python train.py --num_hidden_layers=26 --hidden_size=128 --num_attention_heads=4 --num_key_value_heads=4 --head_dim=64 --intermediate_size=512 --vocab_size=4096 --hidden_act="tanh_gelu" --norm="rmsnorm" --norm_place="pre" --norm_eps=1e-05 --positions="learned" --qk_norm=false --attn_scale=0.125 --bias="all" --tie_word_embeddings=true --parallel_block=false --init="normal" --init_std_qkv=0.0815 --init_std_o=0.00799 --init_std_up=0.0815 --init_std_down=0.00565 --optimizer="muon_variant" --learning_rate=0.0089 --lr_mult_o=3.0 --lr_mult_down=2.0 --beta1=0.95 --lr_head=0.0104 --max_grad_norm=1.0 --warmup_steps=200 --schedule="cos" --final_lr_fraction=0.03 --batch_tokens=[16384, 32768, 65536] --max_seq_len=256 --doc_mask=false --train_tokens=331300000 --max_steps=9075 --dataset="wikipedia_en"
Each number is 500 + 50 x the weight over its row's rms, rounded and kept within 0 to 999. Layers, rows and columns count from 0. Numbers have three digits each. The size before them is the row's rms in percent of the matrix's.

# layer 7 MLP down, 128x512, rms 0.242, rows 54-127, columns 384-511
101:489516525489440560459502466482481513470532528433596560467413573471516495457545556449411535469538512498490542458562548473466459515494584454529360558569496526516563445484494471491537480491555583499505536463509540480446479552421499492573406484491478455552446491522452569457515472634506469571452514530480425440444499546443531578448499484463575572503433555560491336586568484396502473527507
100:586498425487466515629491541529525543496412577460452538515549521480443573483614514578502480518531519468468514439532473486534554526495517434583597459468510561572496471480541466461468409531564435525490539518511530489530500488443524553603485516461470527501471496501414579508509421563525585476531485506422538570551532547454473510491490648510553568550523561441480509515445541504554462507567
097:512556468473527542609526492455517564530539498498545469544483524476495466541545468439435532478470542512472428361588428521529534530564559607558501475558542512401512542507467473543471432494462517488497460542502478460527515457434535416474444442358456556601489428447479540468381459541527512483455482500581461468539457500527513565524505437558495583517458433510518486558503537561564497527370
094:487525456542518419439504530571594448500536589477488612516450523489556393450543435555476496570530519584503571532500346492503470553446449489521459476377544453486487497533424537439481560492502453579488512488509364486395495476475504476450523415444554492444543566564485539433511474484515483629482487462479407548486585507463415493554499442416573559491557496434580509579458548463491491542590
099:486398552508571506453533442458421479410448463497544393466507504503459543532588467506576507459481465461484529526547505533532457474488520474513538541293617573511488569534604500519530517513451600512553457528484442568548499501502444581518475516506580581478418420422473477516445535440509530469579496537435504598446491462505513591494553425543430570527442564533554530535459528529417438493510
099:501484514454541463518406554432390471424481422441492642420504579420506425507468503512509472459393424526559511506471457589407545456605464505428555433501553496611503530551497481560453493502511434430483472470404504556529502449504434500452506510495479497545489434547523516522467468495511564428453527435606383538604480488548547567409490486542517432449493485518462477498439495476485388594384
100:527515551559410480517440489482513516491522561504510484552491554576432451486416515483505465488509577475463574522597359412440566543417532428463551456494473493527480515539476478531559556515557594546570535460449570504445548467537502454486617500533551544498498395589463564613555490477465485555515540522456444335496483560574536437487463557549546470573526475456494446465496545531532437533532
097:498413460479534443518510485508467596507594573557532607522587522428507522475493560515556492427442490499480517524463450579455468451450563499413355533486586448473511518575578446611468463474501535546545485370622491502518534417516433467549469440509472556499455488502488514499531540375537402521523427424465415500499580562442456443517647385607469491522495540599513487433551522548515483483581
108:497490367528551469459510444481525646512458616497508421341486526578505506506460513505514585495459571485469535484478541501494501547480539484482576512454472449418485516488447541568523480413485540484512534539524354552439507481509515506530410483578460532499571566595507561390506497540399474509473391577471568606509593471557501516535513564593498503497543584494592574511428501520514515555487
107:550434530616460482461534480532464399398442538583468582516503476630492448396420553473557491593543474503491526483485447485540508503409541501520577517498424506412440499492518561494473528491435537538501523441565493489449442502530528517457506480497467474472498520531515484459511528408476409506470496435504448424435503468450428497556499543498498639473460478469461557481493496436486527550527
095:489439606617457473459490545488462516567470517521519511458478472500561437439464508569384497489487380581569469439468460543532491562480572499467633568595598487588517408413538474484495390453571476587493462501470487511458495460490510500517569502527560457452522506462454553530511523453410394487494519426582542529497460564472597491525432594556477467443511508559508473566536517479507437454531
101:472531503505461515527441500482557431486444527410453515501492502463414558531466572438497543450508527486514508510475509627499586595511540492547595487521472474485583518558501445533537487590527592416395531712447537484497469448466446432547606441453468524564465531493542498462480407478513523476515489533606411547520432511399466483522505532431487513563473515510583462521514471473470521484475
103:448484615531561526359461520537548585498564457537527607492457460484490457459449515507464485404498485504615458500435426531487538504474479498432526455339500534469543539520482448551489488506522418531505503459492520547578549490504578426423531507510473418480439474595531473530531457480524464440430516482438513438606447424458499555431495521462485515483508460448525473520473410532446515447507
098:554488508493544512385485495444553386486469497454462514514406509433493450452386566475475504514438518525519485424564525502478434508472522604507442528439509475499526587475538427524480397489528559582372468505540515546543528496538428524499435491482515452521405498468493545504458559500515443371507548517596490639568539494599491474532474520514453563520557488513577540486509440494466448494573
090:468527422438543499526437567580540488445499447506480502462485629519491471481528516534526457563475458532398572484490502484479532453499450475542446513440573421499432469484434520419493529526556454484529510590489499437487477487466451433548480499510430392427451542439426590536430508569490479531574458534603551403504590560510590418486475574515549536497512460383486464452518527395473530578529
092:481516510502517541495490548485467514540528539564479420499421450461461344518463571562530512531462452483532614545580500480483517590468556443499599556533541566483535476491485563525435579548534548484450585599512420452540480496445524495453462511504445498468546515530525519490531485564561474483570526488509460494416500464486497496497426510414556492474424484517477477412619467469478531509540
096:533496532496427486529490586552528526639546512452452590452600661425515419490466479514550546571575545535563452491529488584437535455489430526564573516460413651466471547490480491499471519507599503438466420508554451525509448436546563483435579506497537528546481554490506496554417475442527508578482466578402566496501498618551482518587437518505461459483434475456438472448535483470534506481498
103:518515508372483514441480538536479466618469527456549489412612474423435477563575539563435512484570525463481483450459458594477407529436533523451384489406542470520441586550574501586462450470463557506530640465530472518480454462508487450567444473435538477562585504462592566526459587464490517486488462481529523577413524453438435529485477519513519446558474510421484435523513514523520431433547
107:546493470606497560531425544566498520526535487466587502498500514449497550514540425551470533533527493549546473495482548442526448445600579481532479563513478529461486499473432526529530480609457647481455484492359516444457480478439518545502525499536446524526421494510419514539600530549550457508467546475427516399550452425514500461573573528530559616419536510550417488532512591526496472502488
104:517423501479457556551430471489582517516550465534431511520473547518517430420642510499558485409518554539488554485472515520491598446486550407454519549525432426541516539447472479469617540561532439534472516475485515547590463504430444534504531500493418536479501481520407479420536478524563506528583486472462473427591474440377549529373486499483511525533545431376518349408529563474535532537529
099:459462551504563468606576574575471504465552452550594453454530521520449508501454508476551519544487527523484436464496481524375531456537535435484442477522536516474356530505479538506551550650423486464478479475563517520510508522495593494495581550482506522583540482542498536515459399470564497423573561509530460441525472501459521459418484522536523559495493438596533401513456533473468447597462
093:491557583490572423472562527503485464496467452507565522549466473545470404496546454451564542624545601568600418511516504416535451485574546462488398565482406520562495464480564570581458527509486514623440540459565639608451501570554546564562476511551500447493468515556489440465497517486484502584449544433547391491624466521456546575478470571524545540482508574474485465498468506502492467504524
099:480427464493489440402569557619526506393471511500571426509482525539560504522528474452571499565482384481426498573438417490446523502597519588569468495622478560493459495404606490443552495497548537518473523445491530409488556453522590510494457456507455498541460530509473585466503443466575431551596571579578518482480439488456509502446397585494465668616581498436492403576553466472520472535564
105:441518536490557501459554534490536467578477481398518516562588424492513583389485470492459470545497477480555554512450426513408537514513484423460490421663489500439460492452479550481538533434558577553508504522535500508436475532499475403543454547508384477504469465549438572488536395500425586528489458437568484383353483493489518486447586487463484487471531510412512364551570493452509522564515
102:518481479527571459478448526392425415444481517475540429487554504500451402450566475497470470495572465515480494448509514592573459451533530554511396539436555484469596523533547563490550398501465452541518475557523470540491450457511528553489488579484587510418524531395505536499505559481465538481503485500596396521447520468552530398580492545576454517496464572504551580561579493542594499438577
102:443522530462491472544509507465520528491498493534514520526524554522462532454417504431511548481470571546493491485528514493516510545360551400431414442347523487523455525542394449434510480582480550547581492521487490578556499540570458422367505488500494539518501559507494482454488551515448551418517530498557409574477487526533475541540449486484501480497504504492627588498491454562433524540495
096:431538534525439419474509526498518451498522470481452502484467585592510592491541454514456494501507522460540493545479571554476439501475533488514509520615434507405469513441550524463555476557530449562478488512454586394527503416455525430477589534457494491496516471382483536474401539508570458480465578602458434417532553592415564512547517549534415569470588406560518503449464459549446456511524
097:522478445452438596580497483413449436412523440500462509478419527494460428541537469491623436493521459490538470450442487445475485554624472570634522402540504554505454514537502418498488378488472602575456431483464522516445418415582500339555517421428417567541563387526549550590522527537492524568430464473491509493392471487555529482430486497491473528533529504528470462506448466585518491408547
102:538577557415531494468525576553543374425464452513492535483504484516451460494537590456624461552558532494537465581463501543476456506547413527600460477562469545428467513507480429532517459567481477522475441547490496504437536491500575441555549570604517421450409485449456611511531438516502446504462578448562512344492546467477543619576521493485419558422517501533454537539460520473495503495502
115:558463547479457604458453525467558499496488431497552469594514447447516503582607499593494559501493463515492502509552542512497541503480421522551489539477636529536473562466539553444500505504576509477517506495481511494462507557539521614492531440454477471583531549419536529515474482561587527577546556455453475370517550568481463520537494623481494596562479509500498426491264527535554505562461
100:459643407578455586473493471517451451514474568524443468413528497523522548430581551525478476460431448520537501596504436548468506456487529532475521466508469484496430513483411583424514464476505536439506507450484510580449570419512520550571457535590396549450561561514452512533614526482498467438488508476557483480396400436557409483467534492592439522471568505489476501467563523465472636471442
101:436513550450503487595410475472531500461407466520441404487520572521552541442507540464477480456637429535672536437466454552380463494554525551479504498548481506533531494437495402425463426390442480564541414571495469477505462455655417513414587511508488538461530519422539474519540514519557474472520551484506518445508538456532499549485432425465506540460559541413425503484473478509556561482484
097:566556623503511523455535433529507501489586483506449460534525498480467561485461570475509504404471511472479488486482448494477498579397506489425573425476507413450563569575444442470502482506482459477578448474457488467559525507460520437502616515574436543578523354485453527513516482451477472437556548485581440559541531472473531413554419550502473420412528493599533509495507558512500545448483
094:512449475501525475437508515527534475503450413354520475421511440565539548527370449513471532482472592459495422539495436478525438477512552539558498470463501439427500416481442495487514511494490476546501505499477371458481508427469503459544471475501521523472507461455446539422530524429545465539534506479424287492475508544481575489436527440511503522431448484473558495458573498507515469402447
098:453490477471510521589480509551497499528475528572483592527541402469439620577506494608478539560462470493502474561474394393498501507550528535560409576588558490500518540418543504484525572511526425499517466466539426525437478460407420437509477440487579525443513558537510633451557496459526566552470534445515514424459486494530474534556573617488531488548527498500540584491560513523415432504532
101:538559528503536519533396540436594460498516464434489459462561400465506538554421517514610523498456504476588466504564497612430426453373528554496554484412507491537466496463570520491543503514463463364539462473433501488508503514478509541595480491531494477469494531413464494530486457468543516485550564543478494504566467580479487547367462563501486561442514554541466437492536435473446543493443
095:500533479507532559551454547528584529584519468500563578497432449586526483510502547455465496517434505534548532501516540502488549466382528522458525451453459473524539553478503466463508461529528500504408455465443557559466526513517562412537561627529509424478422427493522464407522512556535512570479514402437494455504556590467452451445488471464567482532453577459589485454437444467533547470595
102:572510475442576488595526568404574529537430506575470380514558520457553497496493521465466541442487503502476433447539506512477413424483502539594616499533482545487585460549462502472506578450524580554495598472454491440486479526586532472421534473455480514476555584483491501480434512526513541534553444538544575506498547480641572520529494437528550436436456617487557504500418412520542489539491
098:534502468502511519516442512503503593532461438576491436484491518435394569539514557457563525571648490565529531505437501526526492456458538512571548474603485555580612497409574532511476497473550532458495518480497551487480475466533473451568436445462528510494509493372465480415502541542534509479491566530529408488554447545565449562445436482432518494545491379506519475560500450473521398494460
098:572494490436461584443522539494527490477544456553497407514427489523587504484538541557526483503468539550459508525449451515531347595566532558458522516484546487445507471489555458467419456493487397420452550546546423455540446480583536569462529499483524494402446464447474497429514482526420462565463480536414396424560487506448434524450498515451415490490602573485475518453642511483566544501492
106:503539464557538486570521394449520517469509452429434558484412432432480544507458518518465483435518507500463439498510448513488526447548463476552463422393418414445459382561537483509525425471482528505393528553392541533506519530568533545582566503500533516453542416550468427524530513518485480550391523437483515446516465552416575496435521470504504529580467458533561552464509457574483428395475
095:540433453464482495485380495476556563477471458533559530482455390570487478521575518563463427489537452557464553554492613435480534503474566452407394541524607489456438447505507580468520498486524470442488551448544503523407489517452529362497434536496514542613506494573552458507520440514429446511402460478535490507506510545444463482496473522515522490475460527531530544487446495481447423502494
099:496500574491544520515513403465551483453503466388435466509508483510447505553431499600499406431584589552476546498492435469442452425492632594450416475495440468490509415569538482482498507487556563499551382510465478483536435466405535407478548474562461490474502528484531538410581526528561583558465510503493606548444426468449562574583480545496467448441445469468469527541602624628575480500509
094:546509455575618502536453488482588505568461439399565477553469433427430522453380481508601536599540535532448481405538539410523489461458496437470568605570552518467600467593549449567482489500570482475457490593487446557517466528491429561537604494537485482454450549532478570506514497504480437510494386395372490511462468541440525583489471403525443512519526443538453394445434524538540533547491
107:581402475533508432411473480411543492418445506434497467480503508487484600509468509454544534432540491398509453493476468580440452438487408537544388538329542491437421480519513463547438488497485474582519530541500496554533472520529501508583492505390485484399534544517521558404504555435508435475555517542453512571474553440441425522553556570599473501545449615542484496475585425546426567460472
106:457453509444570480378513505527582473454568457489536489548422577513420529490413406566528488553480553448572453481516491540485467441536380508510515531608465508508522425464587468530545499480533519511537467547479511509488493506523548511429448486480440496503549382496576465402502501493496553543565511625553516507528540477538457469450523565472430564500497467509492481479514456541474585445469
096:526438490465491566609457548609506388547499428510443510539538589513530619543519509467472430557402462519515562538552431510543440521493508528489639482518551508453538534487454441506483538525514482527592493498509509445482566483508553563555449528565518547506560490524486495541595466509543569556610467523471539490418497400634503488546506512456528513544499498397471530492455451492532525535555
096:514476586556455519456557579486500504503521460551510435540509425503548419456569511531484457504474516570488523479490532442494481517412473454508552468562561630549476534478511520501505585517539419557518507497569553417426430580390551502496507507500539443570540507588510427404522486532591416528470485572521483503505465474563485586506491576630524641557549526492540407530519487459541481492517
097:481434521494421409510523506536527529423530385461459500547466468507636492492594562520437565438560459539457574475559536417478554448495492516487511496453544518496520485487418454467516445544530465581422487446533510529510500449552549516550501481535468535555565494465419488538344568505460443425437465424540449540622450462460477491515502483471464476600586479415444578546487446499517476474485
097:462437525454507451421522430520428491469534579445434529556456483582484531537443455493493498482503452550519516535498504472540565512537479485373489468599425448468495490553418474542501528583484488420441466464493530551566539483487511513520412577397545588470458399585585447498478482545505550459476557531396571501519474497484558403531519572465526542465482489597537422545438403480474453426439
097:513560485554438488500537488463464477518516622488448509481517489491449557588414496460417489411496431538439433482672407413519472578512469445586624516478440497509442550544399441519519521591414486515500481473469558524479524460506426522439560497388559499530350481466559452408484507479470471569490508430550501500494470446507478434510490555464449504591514548531418551521536516528549425383456
105:490468551505405493518602479454609541528518515509486491479501514543461518476473479493610493488405511538483427478405500520482477460412416468610596419613450491474585441486512557462549505423477437485491490543456461517408561540492476498540514534429440530523561450523518538543526548528584520496539473484565503465536532457543534559456465482541565497626515461496514487515480532568585519476495
102:409502451490465565476506480500498517427529581528517559422530507501474585558497540482573482488507532407510477488487549529549450547419587533393451483421566531464402479545520599431517491490490444414529449468549536488546542565499469455541510515550415452538457491502508455537482500415521522501516512508474479581616494515481290592463588478452523438505559500494526595432520491476453453522539
099:511509471442454472613503625540464447511419516552536480480478536541540531525588463483481461458541508514490541455489453467515571481599464503554681423539451490514509598465520464421496510431491545481527438593443543526430403454506464523392503540490425420544470443525512480526595497536570509512560401515496418524560482478604569476411545526532475448495571510490489547456450572571453508410496
095:480524526509441453387517498451483561525509548466432376559424459575509493557539491587509491448515487471482449501440487559489542502506464569480499428500495541528511530531525452504481418521530450471561498527497486471480451466447477507520546536511449585457483545463491337513541516510562419525572534478546460667493505426511473498532486500479437527547464478352566534426435410531440562475536
104:518522532444511447494439508497476567463548515450500469590462445470560489513438474421537553602490587529540560512515596563470545587435548480487470503649554491551556501516570551499454627494527380417495577491585514471468426558515437470499506496516484453551436472501504635595462490614549550502443462446550516483476426474540598495541451528475423440522559510498456441472438592526522529545487
100:420615494414464550505413455513438539497547412495461577546570545552513621560529471531427523524599446486501577569490495493543581443493427453350563546413443498501533535524496437448496487536435513539533527527504511568524512595532481512493447493465536588532593428509461461480527526471547405475471475537449482666568545532472454560535492441417571456479542562527601537487570510415458535560553
097:494555539463492445546604504494453512375551488485527538496521496418506573585472500516418398523425515403483511441581430523441518511580520544542485548582525532502595581524485501480476484493494528423483456489521438480578438542515476462431539510453456598462502423490500430483469521571514540485488442413536561482503483602499524435509553494369466561468446518523479520447630507468577433433461
096:473511555526481490456462479521439472507479403611428526580413477521531496649534581466397571460495373487481460553480487430412517507525398590436553518375434435481469517495437452537523472453466499565528430563525422488524499528529560463574464523480506436469448501590498492597500543497508426542520493479437574439479399525500451442442456498477471547512574391448406515526504510544483534519465
096:520481458451469521573531426526514502461489550547530542516514519554463507522465524620488490609606438465546529470579451472461506486543461519559472457528568501550550483424535495480501500490474481474462578499458504464546529500513481532415509493484503469488474446524422498496381506541505556484603403481564519402516466578443388519515500574613545470500534618481484426532453447514517461586494
097:436511548534519546626442476484377519591495467498520393516497529439549588501452559504474568524544489484515494484513525507446509533563497533536387543489490496491439532500492549500482521558414454533428478560539505522488481494536547508504421545453481595583525501514561520464491548546479515502521495477510463538536502537516509453468402485504611441532556568445539579451430516533474502525513
106:487434441425463551501467500436500470575526487488556452533479490450423496525421592490573624473507558600487585617462455465527516457450602476437480483508554513613486511543575545448556466451524453509483509508484488507491570605528505510584548534471537448562497556411513537450500438511528528500464538472515453605521495442510447431503506548575456515563522534479615495596476536494480635380497
105:555565531480415585494573444403556514531532490444528558451454518445479583455481444519438503467513478437427459573469509472482544433525538507467481496597484444440528578532502430436458504508507473440568417491492483447564437528482541433433534552573559420479523503472464473515531377538512492519447549505504492478550554501508596456519521529441560426441497498447520395568584468423416465484525
106:525480491558531414486497526571523601427481549470482493487507427511484495494468437554507509483558542538488507537520568405582516474448465578484570421451411498589524502558505518505539594483540501497559588568452503546445464498506464506569535546487577619484581504410520510516459556480422554515460477516482529632521570450521467412513504570552476447515498452440514489523489473520551510466504
102:418467460530513481414502530547559553406508590501464519490466545451578423543547547458467500483474523490588569537572479461543447502406560531519515544498485483499503468441399477473469533425561532524487413489492486468553451601520440459499452466544541431506474469411445538564421474498502506549490472444460504565482584510465469471475452512492483540592434541537528420477482433445549444505462
092:469550521512505498431523425476525467554478406408460604491492495399480410397466517538474396509468516384535527506513488502499521493497472535526625548536515499502460530491557523463462472615582442506462538517541409485518409533557568510516440549497474540538542435465551444448531503549555479508497508527501517521452469565470495513512499541410468382439468559540483463501533507535503543464442
101:535571502505459444532545446621548472543506547513565456464459491524536512453438509487429590455567528532422616438472510493499448536466602520458552559573506581475584565568466611481573490565457505498538533512584460488459532539433373519568443528420532470481498461477429509539439457480404437491525521478483439642513542551499524564575435498476511573538514490449426570448506550482442460460460
096:509477462436481479540448607491530514580570502536475429556534463507473448564523476478478536456503411538541562445567418522519473502462512440557508516417528505500508527533465403608487477490437503488555481530438509517472479488493406464480523493463457435472540529399493578463522535399446546464516465499474574538474578481506447540584428577511457514439473446462338566556482478598529507425518
106:484485466588571425536601464500425403527536499442509532528537440534457495507381562469403524475559471501588476533551503556538446467407542482473527479467449506509433488482504566489504490537495471511470496465543506515504486464457467442582508608416530529397535476409580489499473551426453491527458554478541532618503500421544465352562508581551508500498461589542503582452378495527490567515487
097:548389502578491611520491537473485403523503357426481477558536559499497465478542580545426500515458517557468532497539523445475411484399551514445565520595464424554438485575474472535521564466468497568533586421546445489456499542489545521599444479503513402484479511527474408475516533488534602535540499498433468454441509488449564468464435536467514495492472477492549407399498530551549385545471
105:513504507526598449500404470558562403521446606459516496520503520477593529454484422560479473532500474400533485533514511499518472472518514509492588539365537457457551513446476458457418480557431498558498499471497564501568505525492481428500440568558460464422484573439445472489549463530506485563459514564543514579586502454479381464410555464492400465461550520565478523481554462508522512464472
100:494550542503569470470547500520498558429526490504519526445540400568490457454423454466549494443574533449561515464522516481488504556502425423541473439478471620507526530560517511464637518542637458561588568468519440493451548527468531427452503489461501451411543545437475479486444604504515540528596497500480486505450479474499442483539501616559501491536601530491507430523406505458558476458542
096:480466464556518516610481419405453408546521473487586534502516589516535513536521519451523420447446468506541482464506411470503502533515566526430367465580498527431499593519449384416548520502460562505638441505459451470462510450519499417525457544578533567480449530519500451440481366508465498548487465514542496531449489459557476474497428461376487495503487549466465431498435500578502443525489
097:396539519515546508429482517485590526522511484520467523450502529519489506562461570529549430429602542512556547549570482610418436481550485506485519537521510479527564488509482548465550488452554485517532492486545444495442484450493619560531530484495510521468519500441538536484466493469464509501560424502465448368452524481428500476508477397507629453538534517526524413579406451467519596545488